From a checkpoint of a small transformer trained on Wikipedia.
Size: 16 layers, 2 heads of 128 (1 for keys and values), MLP 512 SwiGLU, vocabulary 1289, 10.2M parameters.
Architecture: RMSNorm before each block, no biases in attention or MLP, untied embeddings.
Training: a variant of Adam for these matrices, 388M tokens, 5365 steps.
Each number is 500 + 25 x the weight over the matrix's rms, rounded and kept within 0 to 999. Layers, rows and columns count from 0. Numbers have three digits each.

# layer 5 MLP gate, 512x256, rms 0.0486, rows 175-283, columns 0-127
503516480488498506447485502493494499478466522495503495470494499515487492491510508513515493503533496520497459516500505502524501505504482508546503495504524492461468459526543504507483508503483495469503510523496519549490513505499520492518517495493504513509503496502501503469468513503508543511544495523484518490501507518509475528499491499500504460485492511483477509500510504508476503511499
473524521491499478521461475481514492491483490516498538502481462513529524476509474508491505481489502502459470526539485526524511518499498524530513496521493476516524499534513512487489527501534480493511526479520487490469480529508478532514506505518512527548512494496509471498497530501497507488498507490515524518497502508455497504477493505490492497470489498492548467496507482512475457494511
519505489522521489506472518510481505515517491473509503501512471500489487527546489517550494475485498533495494513442458525493483481486483492529473489517484473528506485541521507510494464513490493508510496464505491508514484498540538506490512475517489490542511504512485504493510510465496496483486492469509506506515485507480510492476514472525484488504525518463505512480469509485493496473490
492474512493467470480499509477499481489481528512511480484498467481518492508490498519464501496478508479469511471490506502498470529527532496503513476493503496486485462491507514470516507497536497482489514517508520459452484493499498506506537527472481505531540516470531470497499484488509481497474555508560492505520525476477496486499469492498501487548473495468485487513498511479495473477481
553521548501501515470501475519470544531469506466526535537511491476507497513537521515531511556538502492490486501497496502508484581496480474516479524498480475493491492450479498516488459567523511528480497483462504464507512496499501448485477484516538474526480445524490499474519538525541470520498490525498496481504521504458506492481492494502508491517519516512505519498496497536514485485470
459527489481517505522480478477473447484477502497468498510497466502495492506511524506463550496522455496485458533523511547508548515502532536502500510493502490447474501498515505485516451520506487503513552537518537496478512459478481518527510495523486500540513496491517490545505506546520524500519545512474449518499527502479514528531495461514491456484479467497525489521507501487502542457472
532468497539530517502529498502519506482476531496504502487460477475474492497536534517544484510488507539509475520496487516481497507498493488506466481487498500524487462510454513510469493556516501539481479518474507481515500493513506502488491516537491515480544487510510513503482498465473499479499509496487469471489516537513508494512511516525526477438479528505482497475481481493473500460506
513506540495544513488481466480487524516481471491462482476497470450518478488462514499459508513516508455525555513481511505497498479469539484482498512491486524500509524481502511480459540517485450516477520501551491483524494480513529460502477534518464509456541480475524487544506491526491507475486504535456477497502516473469490497500539500520467460550491445473559479478564485467538528489465
467480492537489506507498541517497475484505510515527481495533499495520491504490495554508489481490471509499504496497512491527470502481494504457512487526515484493543469532506478484514486499513531495481494500512525524501470504580508518514542502514509477504486515493474513481521495527519492489521523491519525510489495487476485477530523491498517518529504490454484497516529493469502503490488
499495540485483448522504491501536507501516534472552524462510459477526516452501475470485540523510519451520519435494531480512515488501518471455522536517490539489524459486511493504530532538516535505503533548469548471504494499529531477531493535530511535520497480483491527519506486512544515519507501454528477472439505493522524509504523504455465519527491447560513503502499508510528514495457
484502509469510485503501503488519522526489513475508488484500494475515512484505553490467491524527480513467529488538568516516534527528487531499464506459506500493517512542488522476566516490461473501462488495512508486520472475495482496513480531507509474540544540471496475473530500489470510508469513461488489489522562542510506486528503502501482548544480476488473524512466520521524553481484
488513493492493516492501488509496502494502528500524505496497489495481515521538493487487520502492507488538486503535485473505556513500523533462525477476444524548520519532506518464529507527459511471507522504495476448484477450499516499504470544499525489490527529463536481542517526501555512515479505479435507470488536461502508490482488513489494446498473494545489494522466509502508469543473
544499519544475500452502505533474510463517497527500444523524493451524488465501487477513529506460506516491532488516492478557500495490496496450514471487483494502540512499532469521475507479450521472517522508519503469526486498533527488471492526498523472532517472509501541528507531515496484471478539465520472460492500518542522516471524508518531529521496530538472505530496447464507513467465
512494543497507510484524529489557481522471547504488467521443511495462491471541503518473495504498518505484523515561513478509463553491527520555459502492498483543496475542498493460515488526470486485502496476468486527517481460507540522482503523485505524482517455478493508528501490476538523467493452499539526477518450491471469544502472499483519448472491499506543498463517531445483449475513
486507487457444525509469476497478461489498525470499517534515527509514541499506501484534516502506501526526510485517518518528466484535502457555474478514469479552499484436501497491538491518466497508477478535495481473469530525467521440504497546460505521542500507504542520506498520476548486541489507451471490519479532525508490493498526515510489535468513532508488532532479455519422499457431
505503494498501518495548485510508476523495500484539473543527507506522500485535533494529499512487458475515493490511490475501529519488481506502456501513547475544502489526481517562484506529521527522494460465523509526520489486533507480468528487517481487514493487523467510466514498501501525484545526508477502534476526481533533482516530470515477499529520504502471480466539469511501473473475
469504540495482482503431446501504495452462462523515499491505497526522498483506500530494509501458504522524523508496551499472503485493495500532537476493531542467515486535440461502534526487468480495520509524536569532491529513509483490478486504486515493490491478511509519523501541518498521560499498497491490527496511463529499507487483523535496509496492500448541487459519531493507497443490
504504508497529478505484490528530457526472501519505499512477515515460473492502524485508470536490485519483493442523482506468498481503492548535501557522495475462491499524469504471491448496435499500527495504507488526499538487472566468511490513506502506462522475494482477554481527531445508446499476504561529440502485493506502544537530479547488491475495477468516496484485556507506494561455
505515535551514497456530497471505503482489506491479514497489527551479490492515485498509486518464474558530513442494510462506463513495505442540494530512539522500516468511495495505521490500465489496480490514490512497505490497519523513504500489495554503421508450502527527539485522538479525532492491496534497482531520484481519516539499500528465475471515507476512462502480506487474482499516
485496501459503485522489503480503509481463489502509530537482487482532488501481474532484529512484497467471500558508484528451525502502486511471464543513490480490489463497553452507486524541499497518480550558517541447499498492501497521467523544524491509528538542463538471503526526528476518438479558458476421512481562500481522467482539529515440467507451444479487494483523477493475510547458
476504486521495489500516522468452533489494502432476460489494480528468502544497505499517499471516508492528479516461476535468507461516488500573493530482536503506529493492497506505480467523506508456519523502520466507450508535552521556492550514464489500457485525469501466437495502523485484527512479502494494522475492579492504547483481467552508503527495529512492475446515509503513476524501
429532486509496517494489507513483532493506475543515531518479527503473510503509551475506505488527447528493481440475480501509491519492510487483506524551578542479476509536493466458501531497511523498510517483527490496481526507531512509489556506483486493456496515523511522519507485499481460469518465469531498439478510481485462474525467457537485545503474474482506481496505518525469500473534
530456520512492490526486472499441466497428512522528489543504524513478496480516512501523529498520509451457464523489456499503531539486488513510528461494508506484493478492501471549502465476463505512499464502497509530527540543499546482456515467505481565531561473497488489486492540437475495491488518531504464503537487484498525488461510488516477523527544488525490468436505483522429494493486
465517460513510507544504480508480534477517485507495451531446507503510465470475503498503487470490472530493512530483525540507533496522494477491442465522535497448490543544479507504508525527517558496478514497531548522510490512484476530455523485466498522496499486480504507511514540511467482521511482523459464537531512532504498520476508513508493538479485512492435514500487530529510534497512
506481519494529506504516450493496485533491486464482483544480482459491534468509504434496493491505510439550509473523527486526542493477505502488508499475483515527490546493485542512505497513487478495516514521462476477528463475456525502505461477510474507469541509493452466492468468488496522483452491530448502476500479483542503505510491517525472506490499460531547507475483457496559519539497
520488507519491464487521534490473468496499538526491503487513500449479466505439527549504484483464540529477475513481484495501504541482474523514480533519475492501508541527507549509496490501515492537486478497509484498480495512540522493467535500547511478488507512467518507510504520470513473493540546502523475509546477509496477488517530522497543509543463510519488483560482480502426489479525
513456504492509471531553460521512521507483505490484480512512508485533557479513513446540494496497507539539513475527456449528552534507475468534522494459521505481520481530497473460500506523494492518505528511435542483508517511466508479505462503522512471523492495516463468481516511470480510494462483513525489530537544550501528459441479492531486496473464467503467522478528497493489513547487
509450500527462494495508546486519465493500500519523520501492523507489538471497534525474496451484531472478484448482447502494441569534501472493479507535521536525495500487479487505520443507480523508450452529517459481520508502525499468491487500551517520501483472474465510559532488452522473485528505478524500467536477484502483458495485514536550517490490559483460497479465493538452476498509
529510488509470516495505554502540475503469479473501534547498459466492499526489475556497507502479531470532510540483524483488512510517559521505476454505469476476513518505473494451532514448519475503496470487487463480449514460512495484503476522485532495506551521449491465474550505522491486497487511460470464504513485508496508507516542495495504495512532509504467482482504507488491488472534
522482588525480461482534488542487480447459473489539520497471494430476478512465529488528539527470590520464464576476490537470490545511426516516548461473489522478487474502551481546492495528504466541403458549484559453527555512560449524528514500502487558493526499485470432481475502453493511456476561501498508497558513520463543460471546524577475515590493522525489401449489535495452472474451
510515543495512488521490482477525484510498506481516456514499510485479472487499524546481504511469501524473503484474541505492530493509486528516492529503478478486502518521501546485515498492492524494461486491475526492529499483506524498529488478498523497501514489456502511444490479472496476491486569477500529508508501497495499469459503471513488489497501533532476493513498479487460513482447
525495483534489493507531498501505485517527535516486532515532534532449468501528525466507512475476520516478455478517487529470469508502468478502518488488490474500504450510474513478473513499520538531504484527512503524471498502518503519545481503502489540532515480512476488480509470483521474526497491478494519516487518472492495521504503479501557434499463508481506499477480517486516474517492
454488555543537487522475493485448505482496457483529523522541515571500483541503554536551524541515501534506495458452503511511479467522517563510454469481499528532527493533542493546523468520509481463489460433508525504466516516547502518452511484504525482495448498515502466463476524551496509468512481459520530470496489489485526467517529524517460505468507524487528469538473532503476493511487
534556459526493494491524496546525555535473537484498561473500568499522543485462486511511461505498486546504541473542462484467467519554466480499535527558460536507529515465522502466498516522493500455490488486416452493501451558465495526518504500492491503487439497470509541455536503457479441483456464478481529447458456474503479530506476475556476509453504496513480493490486470506509496523456
536509458513536506469510483527471450526480556474525524520553488516534483530512552517513530496523510531495516532529464536534524527457487510528465491510453512512496510567488483521478505521524487528520542522504512516483531529522486487493525505568492481539468524514497504522526527510545497500490534473463470492494493556476485502512488497549498483492503497520497483492512463523523498501495
522527500481497480564479492526482552458514526527574506465496528499494469494512487468553506496519471543459474466505503480551486533508458536499476490502493534481499508574511515501482527455476532477469495519513528514472486490535529528517530491528505539481512473516485505510502503515531469511516516458503530480534535494491511521469499516491525522490496482460480480554476522535465495457479
510522500513515504518487502465499507507515484495506523519472536476512493477538492499464500509480474448498527455496453518506512467496505489527474499475484488496529527525508474535512467483494467459502515517496481487500472491484531491497514462508467524535489504470476518527503480507520434471491519455529495473490502497495480518486473514513482507470484480524497520514551504488494508452474
504483523536487517470529521540524494513496507498523511468500563488477520478496501492526461519473505529474494457500497471516479492478532457519552481554533517476528516490457495508479521477473560530486512482525517542496504491498553513513509473475511501447485499566512534515495503481515512507521484503550508495503490486499483485522533506520490514468489517508473486501499486481502441535521
544488505533480493486480480540505498471489537503471479491555462466465506510508522549506515532527500469443538565485486552499502536495492526489523530447489506472494489537473562494478524531511498549478472517467493501483502488518508461497470501511472499525442546473549502490501492489477438499468492494426466483525491498524495481462507490517519462483512507572459469517525491510448450514533
511485523472468485526482519566463485505447473504513508504521502487488464498479515512479539506534576462514460533491464534468484483461533519485493485486469550524484484489531498491486540509522463543504535519512540509480548480520487539516499486503468486563490531492492453500501521528512472510479527509484511542498520576483499487474512495516491496525508540505492491456507465504466504511483
476505466513472496507492457546489498483502486526494508520499488483512435524464471510524491463492507473478460536506500518511525464484498480538483467513500510455486517504533478491509529496509501475509517507500499477465468518491494496518478508498510496499487540494510470469498529516505495499488505506497502502522469518509466458539559479492483457496488494494523493479482526480486523508488
475488523478492484539487512479495479477501481548520504503492465494465460491517478529517507477493498502485483474462485502466500538452543521519459505480518442487520513488540501501489464522491503471513530514496522493478505475513478507524522526514527502505493480483493472492493515516556508529467482493504518479552518473512509523512471464484472485523452494518497504503486491460527487516499
558441506487485479506489486485542475536498540531500512522493461444512497557462495541497543475546509515440483537507516519525483494511562512489504488467489534473517500480506524461499484492532484545514500514504446466487496511481511508530533523541484509499526543445506491486502447439515513494486516510460486470554474500541512497449521483517505490513492482467503472472512498485466482489510
520467508565506503468520482527448446525425462489470468482522487516547508534483498460478545518521511464509526500524527518531518481556470523476486485504524483531475480543467488494524533513489513479539481509446516460545492488503471541485485438519464511579476479513485460504542522520497521455525518501494481465488497503528477502522537541532474481521472547529512524479578488484474573534465
507489506440541530491509443501474492468488512508512487528513478462505497499521498492453521489506506465502507559469515542494526496505520504481499480465508569506478471442477527533537482458458477450535496478496503488550499528513485514461458524482504483439471533513540510529507497517493494481535530495448479483513466480519457488487512530494478532531508483521521527536495524502498508506436
497492481487472480484511498487500521505492516518523519483485546496413468471497526498524513518467545491464491515527487487511510507518465537502540523530546468477497516523480508502537549532486501502471502518484527498507512538516504547512517489487488470524522508431533508495518504455489510497511513474545526462458443516524519514445468460477522540522505513476485468497497465471485539463468
503483526524441551459523549491490517435493485500531541496482512503494492475518513544527510476499486513491451430514478478497460500491521538517500478537553499495511514469488500504525512499491501476514489511529515540490459510548499468489544478509468483508507468537480553539469508482477500514506521490534498512511459494477511476492474459466527512521551554456487471544545483551474499478517
496494537503504554491494578511508453495490567511539491474478555478523473472534496532493496526477459505486479489494504495500441506465484490465518512557511477532491535480500476472522507527525514472466442541410548533520493478541530527520544465540522497525500434475469496483518498542485513441520487501545525464552460501516481481538537531516546515497508541478453447515515498462441487458469
490513529555520484515531515493529507504509480460505478532500484496497502501526536522493496538554534457497493512490522517532513539463496513486509518492517480524487500509505531489539482501527534528468476490511489485489504495515510517470507473488518468502519501482489468469463464489509500524484503493489489498500530498491509488504512495504510445505529513503527511500526463526511530499486
552478514471515500467497521508521499517483481558520525486479500491509489497529455487468509487524465461496494489494492547494496511449514497472515502512514496469489496463538535509488486511492501518520519458557472464450496471524515480523500481464558518526529476493502505512482540513469515488488469479449514499502502510462524494514501481496496486463493458486532508500480522513545502513504
512476478503528509488528470524510486513508506469476477553504481559460547464491507489533519473511502465505479565521510518501529486506538474525494496504468504522483505509485489514478509490546485504542536514492499510492499501506475512484480487517493517543470529495518437510494528489463524489493548502464522490457506524514504479521472514472467517493480490541517515501517475466523526504483
530465506513512487503496554495498506478497515517528517516492508490468483495490498513516469499518517510521503542525468513483518515491514480530517552488509519546509476521495489480508505482512454494488482478532485544493536507526481477497497492491500460458487493496510530522463473524488477480523486471526512469491485515447498464465482487547503485470526512511433467473511498520477498484499
498469515493534510501483492470526490506481521487505491519549516511538496500511465521487522527470523482500569515485511483484531474551540489503542445511502534493502525483482466519470480500452438496485529465513475506550487468482524503483480514508508544460538492471509519509478493511451492472507527519499509518499532454506518498498502455534511466497493499549495503471479473468511500478477
460492484476527527517549552499528484463517485467525454533533499510554498536489479510535510525548513481518519507555514546506530503532479501476515498473497512506472524509546433516460497483505486502460462488464494538477530479546557536469518506514461548492516516480498488519477509467509557495485478493500441517499473500550532536529523484499506478538501466514501500510478451476442542502485
478570520501500510497473494516495474527508496546517508552491490508527511472534482507518508501530560459496484493520469534548496502461506531516459499441467505488466530564489478551531556532517468520511511518487517476482496499510461527473478460533517491520479538458508541497450508471499512505465516501456467504542490495486497528486515502493473518530520484496471495519480532560482473489481
501513485548527527531531496504448459531507530456502488509510496518510495487510458546510472482505500516471536479493500510477497493572497437497525489530535453502467491484461518485522491477473443503466435533441531536486498496480510518473475520486498499497538540521450504445499495536522503495474548542512555500468476501516541464532485466501469497488492483518426469515512532497518505507468
485483449514505534439524480499557482517503501508503493498489515500493532437516512448529497508498531480497523480482542498500527496496492508435475470499479492494531544502475532463527515517451487465482481500513493484502512504495541500502481505487456480455506492503499484519494528509531511519444484457472539460446509515515495529518482471481482545464510444507495533550472524462537484511505
539473532543479462494509512486549492542510492480457483530521511547506524513477553517486535516443485471495496542504488519520476504499494503524513513519541531544459522483522487512496459498461492497472493495460479497529522472547483476484528498474470491535516502469527514506528475504552525456497506483518533468453457498501525500533491468498498560481471523503453472497508448493474497486473
518462528458495489552482529480500455511516505568494534485526472502476470548495502548490528518515476489523518572497501512469551498492496510460477510465519497531486529508515482540545454525490516498509524497544490452455485476519502488494506461505512536515513508453496452492549539472498507504516502499517488538497503521447522522529456471500508521490502449520498503529521464510491472461498
492529475501491488469508505516548493529495533504517508522444455445472540502503484476503497495463513493470460534514457506514492549528471536518497475507450521533505490476502508466502533505492486475474523503557470466485470462488509448525485455479439501567524505514518472497486531499534514480468517462524533488507493475497486514451477499470451538482493487512536495500508497506514467533499
486531503523509532507515449465496466457489530510523484478507506524524485516503546534493516504512469446494477476515452495496527503482478482478488498507489504496468479542489523511479497529442501514523508504484551520514533523523506469507484525510506497551503502499508523467541518525534517513535565483465473484521503521518501526461520460484504521534501551484493484515512516480509512503438
491446518505513532500494494501480475518504527496468502473490522509503540532462501508461495506476517503514500524513506502512502521524530494528486480524462508525513493492515512508503526521506507532502454511502445486484509457467510500468536531482482504516485494452530467519468512514501491478503465528456538498504493521509483514532504502554482462515549491499488496515478475489536470472498
524519504536488476496476539494511487510498476469480521498538547491547516506453506490529496497509469486498526483506454489472451476496518498506496463510480541511498527460471555508478488501496491492521472491476496499509479525569499543526532466523516462476533481487495498474473505536502517490500509496520534501526516523492511497488508484551513505545531527478515477476502494481511474462513
460495510512479537473484512510493443508530496477466484462518478502530491506482496486510503510508459502481530463494512460468538524492479473511547464524531515480492529566521423479498512484464476474517496512502547501508494507483501481542504491500508488467462505499508506500494536520474506487529494515495506494517509468509524522514505553511474473477491521476487500493541523490525524520476
516486485487489533494508482537525521507496485553482509500494454464490487488459485526510507456490555533502455500487510505487491544479541499540530475504521449442513534458480506485502459540511512527531500514523479448470484511533498480534525550450503525510510442499476507469515491510507496525491479476458498495480508476457509445466475478495509475489541495476507503485511500563520470510524
492484520519490445452468551503504466523497526472525491514544548505535497507528529533515544527481558520444469541478489496485490504481484508449487495513539525509514479488499486522532454495483567491428512495464496444488503508560529474448504496509481514468514493515474445487518492470513471532478492502505447448498532482486512515483515480484486474493524471532513485496513515525498489507423
514507489500484491477462499524513499487499455517518541524514526527479472495506496466491512532494541494501509391526534529486465499460494459488504505508553525461484526501542478463490480487511502520511498477511505527507584482474547502500484486461487461464535459495519507509468489477530522473502512471503515455504487496480514472497487503489528452485478546472526493503526518456486536500477
510493520458470504472500510513517479520529497533536552528469540463508520502536503489503523480545481477525488480440544526499480463513558497511532515478516505496513545469487472498545534517513535532513516538461530501440481520508498446514503485525509501485499523496462494479516513449503511483512563514493553514505535511486450471486470517544493501503522494525458482505477485545512508505512
497472535550534490487528569467483471511513532525514492545482472539498514479511516488486493525479486474457521528497532480487497449511463558533516468532486548515470529508552518475533508493526454515489480539490464502539492506509519477532480462499485491513492522477435521541457484502459536463454502500519449490491482450511532464511582445505502479482492466519493516554499464525488450506549
494485522505452510556461491451523493476544493529541528480535536515482477474488548508497513501488499504439540448490482515540483523505488483492528487500534556483533508458486482525538493539504507519477505551472519463505451535478493496523474534494515467456514454489486534498502493457523486502524507475527497442474512495490524516468534475477512518483478459490464497515506509479533525506485
523485511537511465498516543483514503497524486492499514482506517510528533521476504504515505507463525514533534492476510475516490529510461523443485516511528495485494518508539497512483503520483561477501474470515508449510484472498531501507484481489527501465504456495515499437508463471516469463507473525485508446532518537527525496528515518516501494530488540541487495471505524463499549489507
514491486446495486481510459504534577544529488484465486474531499471514494491464504505488498525517514508517488564545515535525526524492485511512436500448435532462486541537489491508488522445507455493512530547491503505488519481454461558521478517511465523479535517490487439524521514479496505534497488569438491549505508476463484514523476500483477479472464480498489495488481515534522490533539
516443572487500464510466480521472509516547530503511487512471489530535473491469521486512495491491492509496545479546525511528478511523485486528496487480470460465483483508495541460500503476519476473510508529504480470511491506485503509493501512498512516564500524489534496458486519508541489458510457475467524446472502536528495504486508477464513501486488537491531529507420500505524523525495
471519497504494549498520521535476482452541492528494475467485526501508527491471517493459499510486472511490537459488542487478498503464499505432490514486493519492507513507497538523506480472502493493503508504521549496545538492534536471489467469517522507445503490520511511498484507509532490523510460508508512512481536498502511506524509519480499511554467492506512495517499523483502479444504
495500504516460504509520526513504505481502489509522523532513495501541509517480520494521493506522486517514480517511533511479501493519479440508512483479505533514493509496503505501523489517509564541523515514500481506501489510515499494522535481501469480524526482528536505548488522495531525522499510496521510474509500478494529500535508536500498537486533529483480517476500471532481492499515
507506510487505484466482448474472448477468479517519520542509543509514539503497502489509517519533478529504535413530533505473482503523487529497530510544528524469499500489484534507505517498476467482512509528494476478523525506546508463486474508478496478496499516498494540505523449529480539476456541474505494457520456486531499497504533493522468499502463496481519498511533511470508512488529
470501471482491533484498519512522502480534531526550475498496517493528481496513541509473526500506514439539471503520498498505468559514464518503500480486511529522493499489488511526475518507520479481470493465487522464496517483504524536511528553510501466540481508492503518534525537524518456506552557506484486535473484535474515460468545503488505487509497518470521467496520497521455482487458
514499487466554499512493476517485474483481490507496480518459510565487406501485497508491497487491500491515517506526517443508530508547526468448449450454482444482541477516496479546502455473495514440488501512503514518438505491497494524491516485476536520498483515528482475528515535496461462467470488479495545449487502515515454484529484476477518510482511437490547507514519535506516511467488
482491490569480513475534552465541503524493520530538474522519492488494502520447505544514479501479516529473438453494510519523461493521487518514479516535556480485506510460555490469504502519485536538520490467505487498497493533491507479490497494508512464495509481510463520536518526531462518509539487470546545507540454487495510537508542544492515528494529565466475488475497515478499466512523
443492509525475498498514537475557470526446486509564519508453522477526490492522520527536473516516497504491538448511522471495460478501480493466519499519533548471504496512531501488501503466507557466494535482496535517513518510529505482489502510471514523443517483529459492484506490494516493508522488507537502494542521512495515496511508497518517430476502509482519496491495504515498534499504
451507521513475528573471512552444485459459498497504483511518509498509532495521502510505510486512498507454502517502439497528525497511488472473477526539471512488496454544494498478495465541510453461480522517489467481494495485477469522537488465503497538518462517454490525471462480478498497493498513506479501491492531496486510504493483487484493533490491438516478466500506542464495533460529
483544482501475484541508548515495502506519554507518504513474481533485473508499493549507528515483509499494484521485497522472505507498496527581507513510529482521501463485514475496538532504510509468492471495502451496465511523534501510483542492532472505529489514509470498496505474500496503484540513464489506531511474508511521477489503481505485474505525536502495504466525471522459462464472
540501502508499479514481472494472506520490515503516489501485472496519521525554515465514506522479513515503520481519477475506516516498514477546475487479501513486526478513494502501514496501457457501475503500485476540473503507451500505503488493491469554480510501498524505498510516471482485492490525509440481485504500508472496515458474499507527477530486486512475508466486495504514496523459
511521498537488527480502500483515508488546532459517508514521539530500529521507524483522504537475476521457497363499528466491442494516480470492552541498547516495485503482479504502473511432472512462467479496479524499563508511497555511473438499498495497433485470553508543531481490478517450457526499473573497452506496506487484506512537479567523485493466520544518482545497528458488529469494
501518500507461497497517514494554532516487518535517531490479500463488514498485498502492468488509514498490461486474472507520472538500503507494532487526497489497451498465516521476501475473495489491511495493493482490489505516491515513496484516471483475490513498476491521510510496477481505518505511493521492484527451481505488517456485493483505496501498514509523506504463507544505480488486
492484549524515449500536472493518459505465515439547497560498503497485482529522529478487532501489513514525530515496508496514543547497439538522451519476465537515514496547514483494477489497467511503461499508496472489488474485548480500443488471500515502543544478500469543496529530522452550503530513456447486436510542488495540528503514512498430549497497464554510477478484508500552491525468
459499520503472503493503549501500483486518478502515514532522509488467531505489499471474499523502508499494507471483533497533496498521472522485516496519493498487524530469482527515525482524535516502487462513476502490495504463541498501475532481482494479524493476534502490506487516542514503442514527503470502477497556470477552483521561481482471521524516514501510523502516474497489479486485
505560509538514491487481529532487472524457529476538502536564543505488499506553528502516530552517497514507500510461494484511461540508531498477542532460538488522498492509528493540503480529543545503453483479495467471469501516513505509474515532475500471504522490471490494502493522529464524484526539533486465529530502502468531509480563503513466483494532487505470492468458495497474466488453
516490535480507455501487512517490501504469484482511504506503523498516515506453475509505505521530514504515518501529469524488502501514493513518530525510534513498502481519487509513477512503499482492496511521484470523540498475512496495500505501503514513509501516474514470468479473480488525479491555491488504488529535501493505498512483477487512481474493499519514494524500481464473512524476
508514487534479497528549532457487555484530459459489495508530532502491516453483529483516482522513543508535534478494492474488468508527493493477487462514481538508492483507481501523497482527494472505479515444492498491528464475503523502500449500472497516474494477522525491490460490492511517496519519489487471495467456477528490480489535502477449488494538528509534504531485541454504475509535
485487512502520495472497460510481485490478494513437460544500523471479470533502533502489543495503485513472498476467471499454527524437526475498457504498466473472473509496473521526485499540508506477510474508484515487489504509468478533495535525519525541504458521471487481508486547494454487505480476539466470490489475472524551514503479460443468480480515478493438480512504514514514483523461
490488536492479526538519525519540457465494511454530522484471483499489495506538533483490504541500493494467503473506519482532509491478527488519534510513510541527507494507544517532516503450482556469462462497507514518482502471532464479494496530460507527534473516469510511497522515477530519536509513481507519550498532555524542531538514494521515500511521530494455495519521482464488461463525
491444528532499484499487500512465497442510498514516488534456496473542505503480492476553472522492515468511500472511494508487493535546472455492485504471474494523526485512506472504515505472504481481475513542475522504521547524493484524486508492517471520448493484523515464510503510435460526517491522484514491450479506529519523505512503481522485502486484492485526475479484476508458517461491
504467502501467518479490550497495486484526458509496508462513524501504495516509526531505477508522497495473514582511501517512495521518474529509471503516544482483485493519484477519514476507497523493541483491511513502501538533511466494512550478486501524527439512522508494519474540535495530503517468472507533533468498492489540475508455492501494497517529537468458487491522473533463442464520
525538524512534489558469512517528498478467467463470470500548490543504588565549484506493532553446539537550523498478449502511526489510501506482480489481492513503547522543508510502533490480518467544466463493489514491533527460492497498456498458498526534511494487458529523467501508514509449470480462497519491496499542486491486500497487522496452497523494534518498482496511517484513494504535
472520521470494524498523514528521480510557488535484509527533485484502535521473487495500488482490514502502462481525509508508459497510494483509488461496526468522512527468503485465516507484504520500526452540524496488503488480511548512537521525508477482503492489522511515495531487509507541482466482509485521536515484515520519499500495546511485486500529512443512489463506497534498492497524
512471507550505519499496513486523462484502512511521500512483471480518534549509505492483536515488490461489543504485521467470491512527474477562519501503499530516476512516537507524536525515507498474488476550502504530476537494497494537464524525521496529527495474462508463505487521456535489461502532503490467484474476521445525484517490474529494511486495476469478486506479476479482526484518
503538517492505476523501486485504531527500531482539514560481519482473492513484508468504528481525509479547527460480510492439481504523496505543552536519532485479510473529507497476490490499499489500513539516498517503500518510495491510502479564512491469485546521507466529506526492515492510503476507460453470493555490501475482514504523489510481480485504493520509475492461513518490518485529
498526509520497517553488480464508448435512523468502540503502502525487530504518468482485505492519539490515526503487489451509491544505497500471462529515507461482521471512513484448459493472471485473508532547488512481505469476533536511508524473492527515504519482515491462469472499528489503516479468514510506500500512519506515466562510514479468463512494505476513510494511520491511477503503
521478522442517493494548514502531455518505524481502508530493513491498480506489495524504512519523490485446476479457480563482481494543496538488533509503544511489468473512519501476492481487466508502480486515503503535502513475473467494545519521480471544579536502483490469440514509512529503480494545480493506499470485515480542461472449489522473557506523484541491488499523481521487504449478
527473485476499468485517490494493475549546519527572508503539500502464453530502515543499523464540505488488480588478460530518465466496529487470503485497511506466516502500508507458478531498519527512531554481540496548483535476504515481519530483545468501532489531513504474466462505483528490486522504534489488491499484517445498451475475506469526496527537464466503513514473441508518518565500
535455484480577494502515475507500497529501484463476477494494493517500470507465532473499475499512521499518541510490473510512512506500514495481506499514484506503526528472473507447524468512472488529481493470465428475521461506474495522498481521560500528468530543469504466501507507512475506471474528484503493477499484481503501503484473496523458505520518493556521476486507492464532502544474
549505501497490504550485476551515451497527492517500503483507504507550517504518511474478514505510532457462500537488523474484464504473504442526522481505480500518487488511494525459487523498486508457496475512523542500525514512517497498544566523538492502492483530458479498470479495442472479492514525439524503469486470483489481479486437473520504498547476519493503439489501510485505526531476
509473500518521464489499491525495452493483479515483500469452506422489474514484511498503486503517543530519559514501482502480466505507535435462519497483491513494488476528472524492500469504508476532518486504477467499490490512537503508517508518493502521475514525470535502530524470510505502453530505474531508458498481485519470487523509475530522492522475525516506496497522532513486519492497
476480517497509530505487490494508494477467545475496503493487489529503455498551521510483530515475498527488508541522491472468511471501454501572501501500555513497521483505525450484498489487483467495517463496499480507485503510506504525480517481499468497438474501517485479542497490544468507492517521500512472531499509504460487476482483477468505499503535513493504490470543478468510540466483
491468522460468523471494497517444489564539554516469493453519504504520453548484462518498531475512512520512555570539493473465530480478510540502539512504508530505511490472492485475551481489476475475510505454509482501438467545519485505473520502502539523485477499487453490490488500507507499523506511546491454516455446491393486514487525492475497511494506480453564466519519458476470547502480
460501497489511530526517475498460500533496477526474518477461485502515457521494544496473539565542472505504506482502443506492533537506511473502483477461467484465462482533504483483461524521497485510504526501491576498493523479483485507514526526540518529508491512518549508502493476507535508478470505482489519496498519494501486489505467510454476515497467499500516516512506514520476507501481
522481529477466472511493478494526478477475485485516514510485523528519473515459499494500511488465497524475537483472474514487495521502493487523501481518504514496501472509472481514501458492505513523518485489505505501542488509516521489510505528482524484505566507518517487489494506499499495510468530461514496490517452518510493497500492471500518504525479501530499476495479457495506514479516
486554530536488546488522472550472501481482532518481481487501549495497501521487488509514506448488519476488502468490500518462473501493534506500510516504483522504512536490479495453527498473490486521472532493535484451495467483492528468460509546528492527539528542492463562500496472442534518499518551456471471526486497455528552500444507528517501500508484493502497451537477508493512450520460